{
  "num_hidden_layers": 11,
  "hidden_size": 192,
  "num_attention_heads": 3,
  "num_key_value_heads": 3,
  "head_dim": 64,
  "intermediate_size": 320,
  "vocab_size": 2048,
  "hidden_act": "swiglu",
  "norm": "rmsnorm",
  "norm_place": "pre",
  "norm_eps": 1e-05,
  "positions": "rope",
  "rope_theta": 10000.0,
  "rope_fraction": 1.0,
  "qk_norm": false,
  "attn_scale": 0.125,
  "bias": "none",
  "tie_word_embeddings": false,
  "parallel_block": false,
  "init": "uniform",
  "init_std_qkv": 0.0305,
  "init_std_o": 0.0305,
  "init_std_up": 0.0305,
  "init_std_down": 0.0,
  "optimizer": "muon_variant",
  "learning_rate": 0.00936,
  "lr_mult_up": 1.23,
  "beta1": 0.95,
  "lr_head": 0.00615,
  "max_grad_norm": 1.0,
  "warmup_steps": 200,
  "schedule": "wsd",
  "decay_fraction": 0.711,
  "decay_shape": "linear",
  "final_lr_fraction": 0.1,
  "batch_tokens": 16384,
  "max_seq_len": 1024,
  "doc_mask": false,
  "train_tokens": 129600000,
  "max_steps": 7911,
  "dataset": "wikipedia_en"
}
Each number is 128 + 32 x the weight over its row's rms, rounded and kept within 0 to 255. Layers, rows and columns count from 0. The size above them is the row's rms in percent of the matrix's.

# layer 3 attention query, 192x192, rms 0.14, rows 156-180, columns 0-63
size [116 105 115 113  92  85 101 106 101 110  98  99 102 108 112 103 108 102 102 106 108 111 115 107 110]
[[ 96 109 132  58 184 163 116 122 147  98 144 133 153 124 183 165 103 142 138 151 135 158  90 125 104 126  89  37  74  78 192 127  97 155 132 146 159 102 147 175  82 165 134 118 145 148 167 125 147 144  83 182 210 124 182 112  17 150 118 154  96 127 111  85]
 [134 129 110 156  82 146 123  61 120  96  95 169 124 130 117 132 109  78  83  96  96 156  79 198 135 114 127 114 163  96 125 103 156 153 114 159  54 139 116 154 150  75  97 187 140 106  88  94 129 147 107 123 109 149  97 141 182 125 121 148 118 123 181 115]
 [131 184 154  83 130 140 103  95 159  57 143 150 189 108  97 191 160 117  67  90 126 153 101 102 112 132  71 123 134 126 106 155 126 119 110 161 126 149 209 126 166 114 169 150 200  98 148 129 126 142 114  89 115 170 105 173 199 134 133 149  75 105 152 123]
 [ 90 121 207  59 154 119 129 135 143  81 161 119  80 152 147 151 132 152 161  95 121 143 127 116 111 161 104  57 145 170 108 156 156  74  61 106 146  87 146 115 116 128 147 148 106 149  98 105 179 124 101 131  67 174 122 139 106 160  83 150 182 169 137 114]
 [125  77 162 117 217 125 128  98  60 153  59 168 142 183 163 146 146 141 105 111 197  59 187  94 104 107 118 131 121 146 129 132 136  96 139  97 103 176 168 132 133  95 113 109 131  91 174 169 185 164  90  99 133  79 106 217 104 116 103 118 124 114 110 171]
 [131 121  53 159 122 135 133 223 132 120 205 130  90 104 124 159  57  93 153  99  51 135  94 118 138 135 154 116  95 153 123 130 124 140 115 143 145 132  85  83 171 174 109  72 110 168 169 159 150  61 160 175 174 119 118  71 180 153 126 124 181  70 114 143]
 [110 125 165 175 117 141  99 199 137  73  90 189 119  73 107 141 122 130 151 123  36 122  97 162 106 109  80 104 130 102 115  93 129 107 174 127 159 182 148 120 130 151 117 187  61 152  95 126 159 124 160 172 131 126  84 117 217  77 110 135  74 126 182 139]
 [106 100 119 138 102 125 131 137 151 141 134  31  54  65 120 102 127 103 105 114 152 164 123 107 144 118 204 144  40 121 146 143 109  98  48 126 116 145 100 137  90  83  43 140 123 112 112  82  60 126 138  57 111 130 131  66  95 118 173 125 139  88 172 138]
 [127 111 117 129 136 184 158 142 133  98  95 141 117  99 162 102 119  92 109 131 136 170 126 101 148  66  80 177 123 107 189  92 111  88 132  76 149 145 143 148 159 123 165 137 142 122 130  68 130 117 137 122 110 118  66 157 185  68 108 128 134 163 125 110]
 [135 121  81 106 104 166 157  48 119 107 101 198 168 169  94 190  88 143 115 176 118 148 159 173 106 175 155 124 102 144 139  95 132  92 111 148 145  75 217  89 169 133 197 134 120 121 114 125 149 157 194 124  80  82 151 136  95 170 112 108 127 124 144 145]
 [142  80 125  95 100 123 162 160  88 189 170 116 141 102 141 118  74 162  38 134 130 101 135 162  95 140 152 148 121 142  91  72 158 159 110 100  88  83 118  88 147 158 124 141 120 113 142 109 163 176 125  98 174 103 123 126 118  89 128 120 136 134 107 177]
 [142 130 154 151 141 109 105 158 161 106 157 133 211 138 124 125 132 124 104 102  75 106 117 165 186 127 138 117 156 161 114 140  80 149 119 111 180 156 119 114 158 115  90 177 145  92 149 133  66  52  86 171  78  96 110 107 108  93 118 171 150 111  70 184]
 [ 75 156 128 110  76 150  85 160 152 102 110 113 148 156 116 157 128  79 123  85 125 147 138 170  48 112  92  84 142 144 167 147 104 113  76 183 184 167 136 121 139 193 198 135  82 154 171 131 117 123 187  98 160 171  51 141 154 124 206 106 110 180 178 109]
 [ 78 112 109 150 152  72  74 117  88 115 179 120 136 170 126 117  97 148 166 165 124 142 147 131  96 146 179 144 122 122 127  74  73 112 120  77  98  89 120 115 164 215 135  81  80  61 154  95  97 158 127  96 102 133 120 150 161 105 118 143 138 129 112  98]
 [149 143 113  87  34 148  66 114  92 145 188 111 131  75 119 143  76 166 107 153  98  85 115 111  93 203 116 216  86 133  91  53 152 139 116 146 173 130  96 102 170 147 165  73 114 136  99 158 100 124 148 109 140 141 168 154  99 135 145  61  89  72 120 115]
 [106 107 150  94 161 130 130 156  85 144 178  72 143  95  77 122 152  74 175 107 111 135  86 120 133  89 143 104 105 106 146 122 154  70 116 150  82 168 142 105 204 153 125 162  87  50 113 218 153 128 122  91 144  57 102 103  52 156 156 100 154 156 119 139]
 [150 158 133  69 116  94  76 120 168 115 169  49  99 175 163 162 134  22  92 145  72  96 115 201 143 125 112 171  95 161  99 140 127 167 191  86 126  79 153 158 149 129 115 150 125 106 119  92  89 146 123  98 139 136 119 129 134 158 110 177 173 143  73 156]
 [167 124 121 162 116 162 110 169  80 164 150 104 116 146 152 139 170 109 127 163 109 149  84 178 201 122 110  82 149 138  91  94  82 136 116 156 151 108 104  75  70 112 141  87  91 145 106  88  91 151 115 184 143 164 168  67 124 141  85 172 115  89 153 212]
 [164 133 171 175 130 116 113 101 116  79 143 148 177 140 120 102 113 150 119 157 137  58 117 101 162 132  47  85  82 128 176 117 101 119 123 119 113 158 137 148 112 119 124 154 107 132 135 173 139 117 181  80  89 127 165 161 113 107 149 127 170  94 145 114]
 [170 159 166 147 152 121 166 147 102  96 141 112 146 151 146 162 102 125 155  24 133 154 170 119 122  83 121 114 185 145 133 105  59 159  62 111 166  98 136 152 142 145 190 163 187 128  99 139 117 156 152  93  88 143 109 108 104 154 132 112 137 156 129 107]
 [ 99 130 120 114 110 154 175  61 147 121  80 106 128 109 123  98 101 182  91 125 116  70 122  67 148 134 175 167 114  95 156 140 130 137 159 125 170 162 167  74 126 112 134  77 108 117 145 123 119 111 176  70 140 138 135 164  87 135  96 163 101  53 127 122]
 [151  96 189 181  75 103  98  83 112 100 108 120 126 142 139  97 136 114 154 116 154 104 106 161 130 159  94 116 129 124 118 117 119 118  94 163 187 150  95 182  71 100 151 105 159  81 134 134  77 158 112 144 157 117 135 134  76 129 122 122 148 123  97 160]
 [137 169 137 133 118 123 104 134 121  77  88 120  93 138 138 117 116  75 150  84  69  88 114 136 187 134  86 134 133 108 152 125 119  89 100 156 112  72 135 144 144 106 116 118  30 133 145  59 150 143 114  92  98 118 148  72 134  83  80 105  96 141 138 139]
 [ 69  99 120 162 133 149  62 122 160 118 103 146 115 139 132 120 128  96 103  95  99 161 102 159 118 106 114 170 133 117 186 136  91  45 139 119 142 134 143 184 144 123 151 155 155 106 141 176  96  88 172 122 154 119 157 107 128 206 117 148 123 124 101 131]
 [131 132 133 139 156 117 114 174 114 133 168 137 189 145 153 155  67 101 120 169  85 113 161 161 200 183 105 155 171 138 111 124 108 147 140 194 149 194 118 172 111 150 117 152 128 101 142 130  54 123 184  63 109 168 114 123 116 158 142 116 115  99 148 117]]
# layer 3 attention key, 192x192, rms 0.143, rows 156-179, columns 0-63
size [111 101 108 117  94  89  94 105 105  98  99 106 111 104 119 106 103  99 101 108 113 106 109 107]
[[146  64 119 125  81 123 168 115 182 106 148 116 137 141 152 105 113  68 125 136 185 134 164  83 166 133 144 178 121 144 104 193 143 104 102  85  95  92 130  93 108 148 101 135 131 168 127 154 113 114 181  98 127 124 146  55 156 121 118 112 122 124 154 157]
 [ 81 110 137 117 191 154  46  75 144 110 166 114  95 110  47 125 124 170 166 163 154 100 168 131  87 104  76 170  93 136  60 162 166 184 132 115 156 140  69 120 129 150 117 136 175 133 131 156 113 124 159 139 110 174 151 110 108  68 104 127 104  95 155  95]
 [145 125 134 171 116 151 122 128  95 128 129 142 112  99 193  64  67 149 143 165 103 103 138 137 118 136 132 163  58 154 128 131 139 150 136 125 133 132 129 107 145 142 166  46 181 154 116 114 114 104  58 104 122 190 115 101 146 161 152 136 133 124  62 125]
 [ 88 190 120 142 140 152  88 143 119 180 133  88 117 141 127 138 107  68 191  89 126  85 209 150 121 118 140  98 165 140 108 152 106 115 168 179  99  98  88 109 100 121 128  98  69 113  97 147 177 125 131 200 100 150 127 103  98 184 150 147 165 148 112 148]
 [ 99 127  85 100 106 154  82 108  68 106 119 137  83  69  86 109 126  74 147 100 131 183 192 155  91 137  90  84 101 139 149 121 129 144 135 100 117 123 136  86 126 100 180 144 125 195 188 102 130 127 107 185 121 163 191 141 142 135 168 162 116 138  51 107]
 [136 131  88 141 172 139 143  99 123  73 120 146 150 120 181 111 191 138 139 180 159  88 129 126  71 122 131  78 149 165 106 144 128 148 144 149 146 137 155 133 111 107 109  92  82  99 151 105 117 102 113 158  58 115 176 144  76  56 149 141 108 193 207 156]
 [ 87 133 122  72 212 130 153  98 150 161 100  90 134 138 145  86 187  82 138 119 146 121 198 151 141 130 191  88 170 103 162 146 114 109 183 133  64 118 145 126 148  99 121 109  88 180 125 175 119 147  85 119 107 158 145 125 154 121  93 136 152 133 141 186]
 [ 53 122  78 129  66 119 180  82 153 116 117 138 190 145 148 163 178 155 124 159 142 129 119 105 169 130 101  45 147  80 110 185 106  95 173 121  91 117 102 125 135 134 163  73  78 138 127 121 123 147 165  91 131 120 117 114 171 109  70 151 115 137 133 156]
 [ 98  88 135 161  72 109 138 123  75 153 174 113  90 218 132 105 116 127 135 120 120 127  88 120 101 149 134 134  75 177 152 111 119 129 113 115 176 118 158 123 101  96  65 118 144 125 152  88  77 167 120 103 115 145 167 117 164 138 154 148 151 136 114 145]
 [191 199 150 136  42  77 131 151 143 117 111 182 104 112  93 154 163 130  84  96 107 106 142  78 128 122 126 129 124  91  91 217 147 178 145 154 102 106 117 103 113  98 171  73 153 169 137 152 193  52 123 172 133 119 143 175 100 165 140 102 148 138 145  97]
 [143 154 110 116 140 136 153 141  87 126 147 161 139 181  68 124 184 118 134 120  76 121 166 162 118 123 129 121 186  97 101 143  94  74 126 141 143 109  94 128 124 172 148 160 119 124 126 100 120  97 108 168 132 170  76 106  96 138  98 137 122  96 135 156]
 [123 142 163 145 156 114 149 124 202 111 131 151 104 175 139 118 136 153 126 123 143 115 101 149 149 144 104 124 105 149 114 106 106 119 133 152 152 133 146 132 139 192 151 130 134 106  79 127 188 161 141  89 125 177 106 159  77 118 120  81 104 122 166  65]
 [135 137 139 147 107 123 145 133 148 180 157 142 177  88 109 113 172 123 180 125  79 139  91 132 136 132  88 133 135 114 163 142 109 168 133 164 131 142 148  80 111 134  97 135 100 116 143 107 106 124 112 154 112  79 163 147  21 141  74 134 124 160 133 143]
 [ 86 175 103  96 103 124 189 190 162 165 154  98  47 161 104 123 148  56 120 171  86 102  98 100 118  98 100 111 112 160 145 145 145 147 100 109  80 137 149 131 159 134 149  92 187 128 156 137 194 132 163  95 130  95 100 158 160 138 119 135  85  94 163 117]
 [140 119 153 112 133 110 121 197 173 106 123 111 154 101  81 147 138  75  91 106 156 169 112 139 123 118 121  76 142 104  83 125 137 106 105 117 175  77 159 123 129 169 178  98  95 179 165 132 103  95 127  89 150 128 129 158  85 142 119 184 114  86 142 131]
 [109 174  88 106  79 126 181  78 128 179  62 170 121  90 137 117 154 133 211 109 164 134 125 180 126 156 187 110 115 149 126 100 114 129 109  87 153  42 149 141 140 188 157  93 110 121 120 155 137 194 149 169 112 166 127 161  94 134  94 116 131 125  89  70]
 [164 138 180  89  77 155 146 134  79 127 151 220 103 176 143 136 137  95 140  97 123 176  99 104 148 165  90 157 118 155 139 189 141 150 112 160  95 104 150  98 132 119 132  70 160 140 142 136 131  82  94 111 180  76 101 123 138  97 141  85 158 129 184  52]
 [168 140 149 142 130 115 168 179 144 102 126 145  95 157 117 117 154 148  99 103 171 119 150 197 109 119 102 150 136 114 107 128 113 166 137 143 144 140 182  93 142 128 103 134 106 136 169 184  75 105 133 179 101 108  85 142 187 135 132 144 112 102 126  99]
 [132  99 115 146 115 155 105 170 132 130 121 119  67 121 163 102 172 124 143 168  84 172 145 192 116  90 139  97 147 123 105 108 140  44 185 119 121 112 161 161 124 143 131 105 146 137 158 115 141 144 134 137 163  22  63 129 133 129  92 191  83 139 138 129]
 [145 132  81  81 124 138 131 139 140 159 186 142 100 136 145 130 135  72 182 133 158 118  97  88  89 178 151 104 115  64 123 109 128 197 130 119  93 172 161 127 117  85 140 174 100 116 164 102 144 141 165 119  91 108 116 152 123  64 131 114  60 133 154 109]
 [181 170 114 162 166 153  52 143 119 122  95 131 140 187 176  84 106 138 124 112 153 122 101 127 141 134 121 149 116  94  84 144 117  99  81 123 144 159 136 167  91 169  94 206 122 191 144 117 122 172  85 168 150 127 141 130 165 121 137 168  70 126 165 122]
 [110 101 133 112  68 120 107 132 172  67 147 126 164 136 170 130 127 152 124 155  94 167  89  79 130  98 108 110 135 173 162 127 143 174 150 113 138 114 167  64  70 108 141 124  65 193 148 133 168  70 137  82 143 128 160  65 134 112 129 114  95 119 164 159]
 [110 171  97 127 118 133 187 102 119  89 138 161 119 101 123 209 114 109 133 206 113 173 134 105 126 128  81 166 132 116 125  67 127  94 150 120 147 154 165 155 134 145 153 148 116 129  84 141 137 129 127 145 162 137 127 120 128 135 157 158 139 124 194 129]
 [ 79 123 167  84 147 153 133 165 162 127 177 162  81  77 115 136  77 110 189  91 129 157 157 182 129 116 112 136 105 135 177 115 136 118  96 149 146 125 130 107 123 136  85  73 135 131  54  83 159 136  77  90 158 136 100 128 149 146 119 144 161 173 116 124]]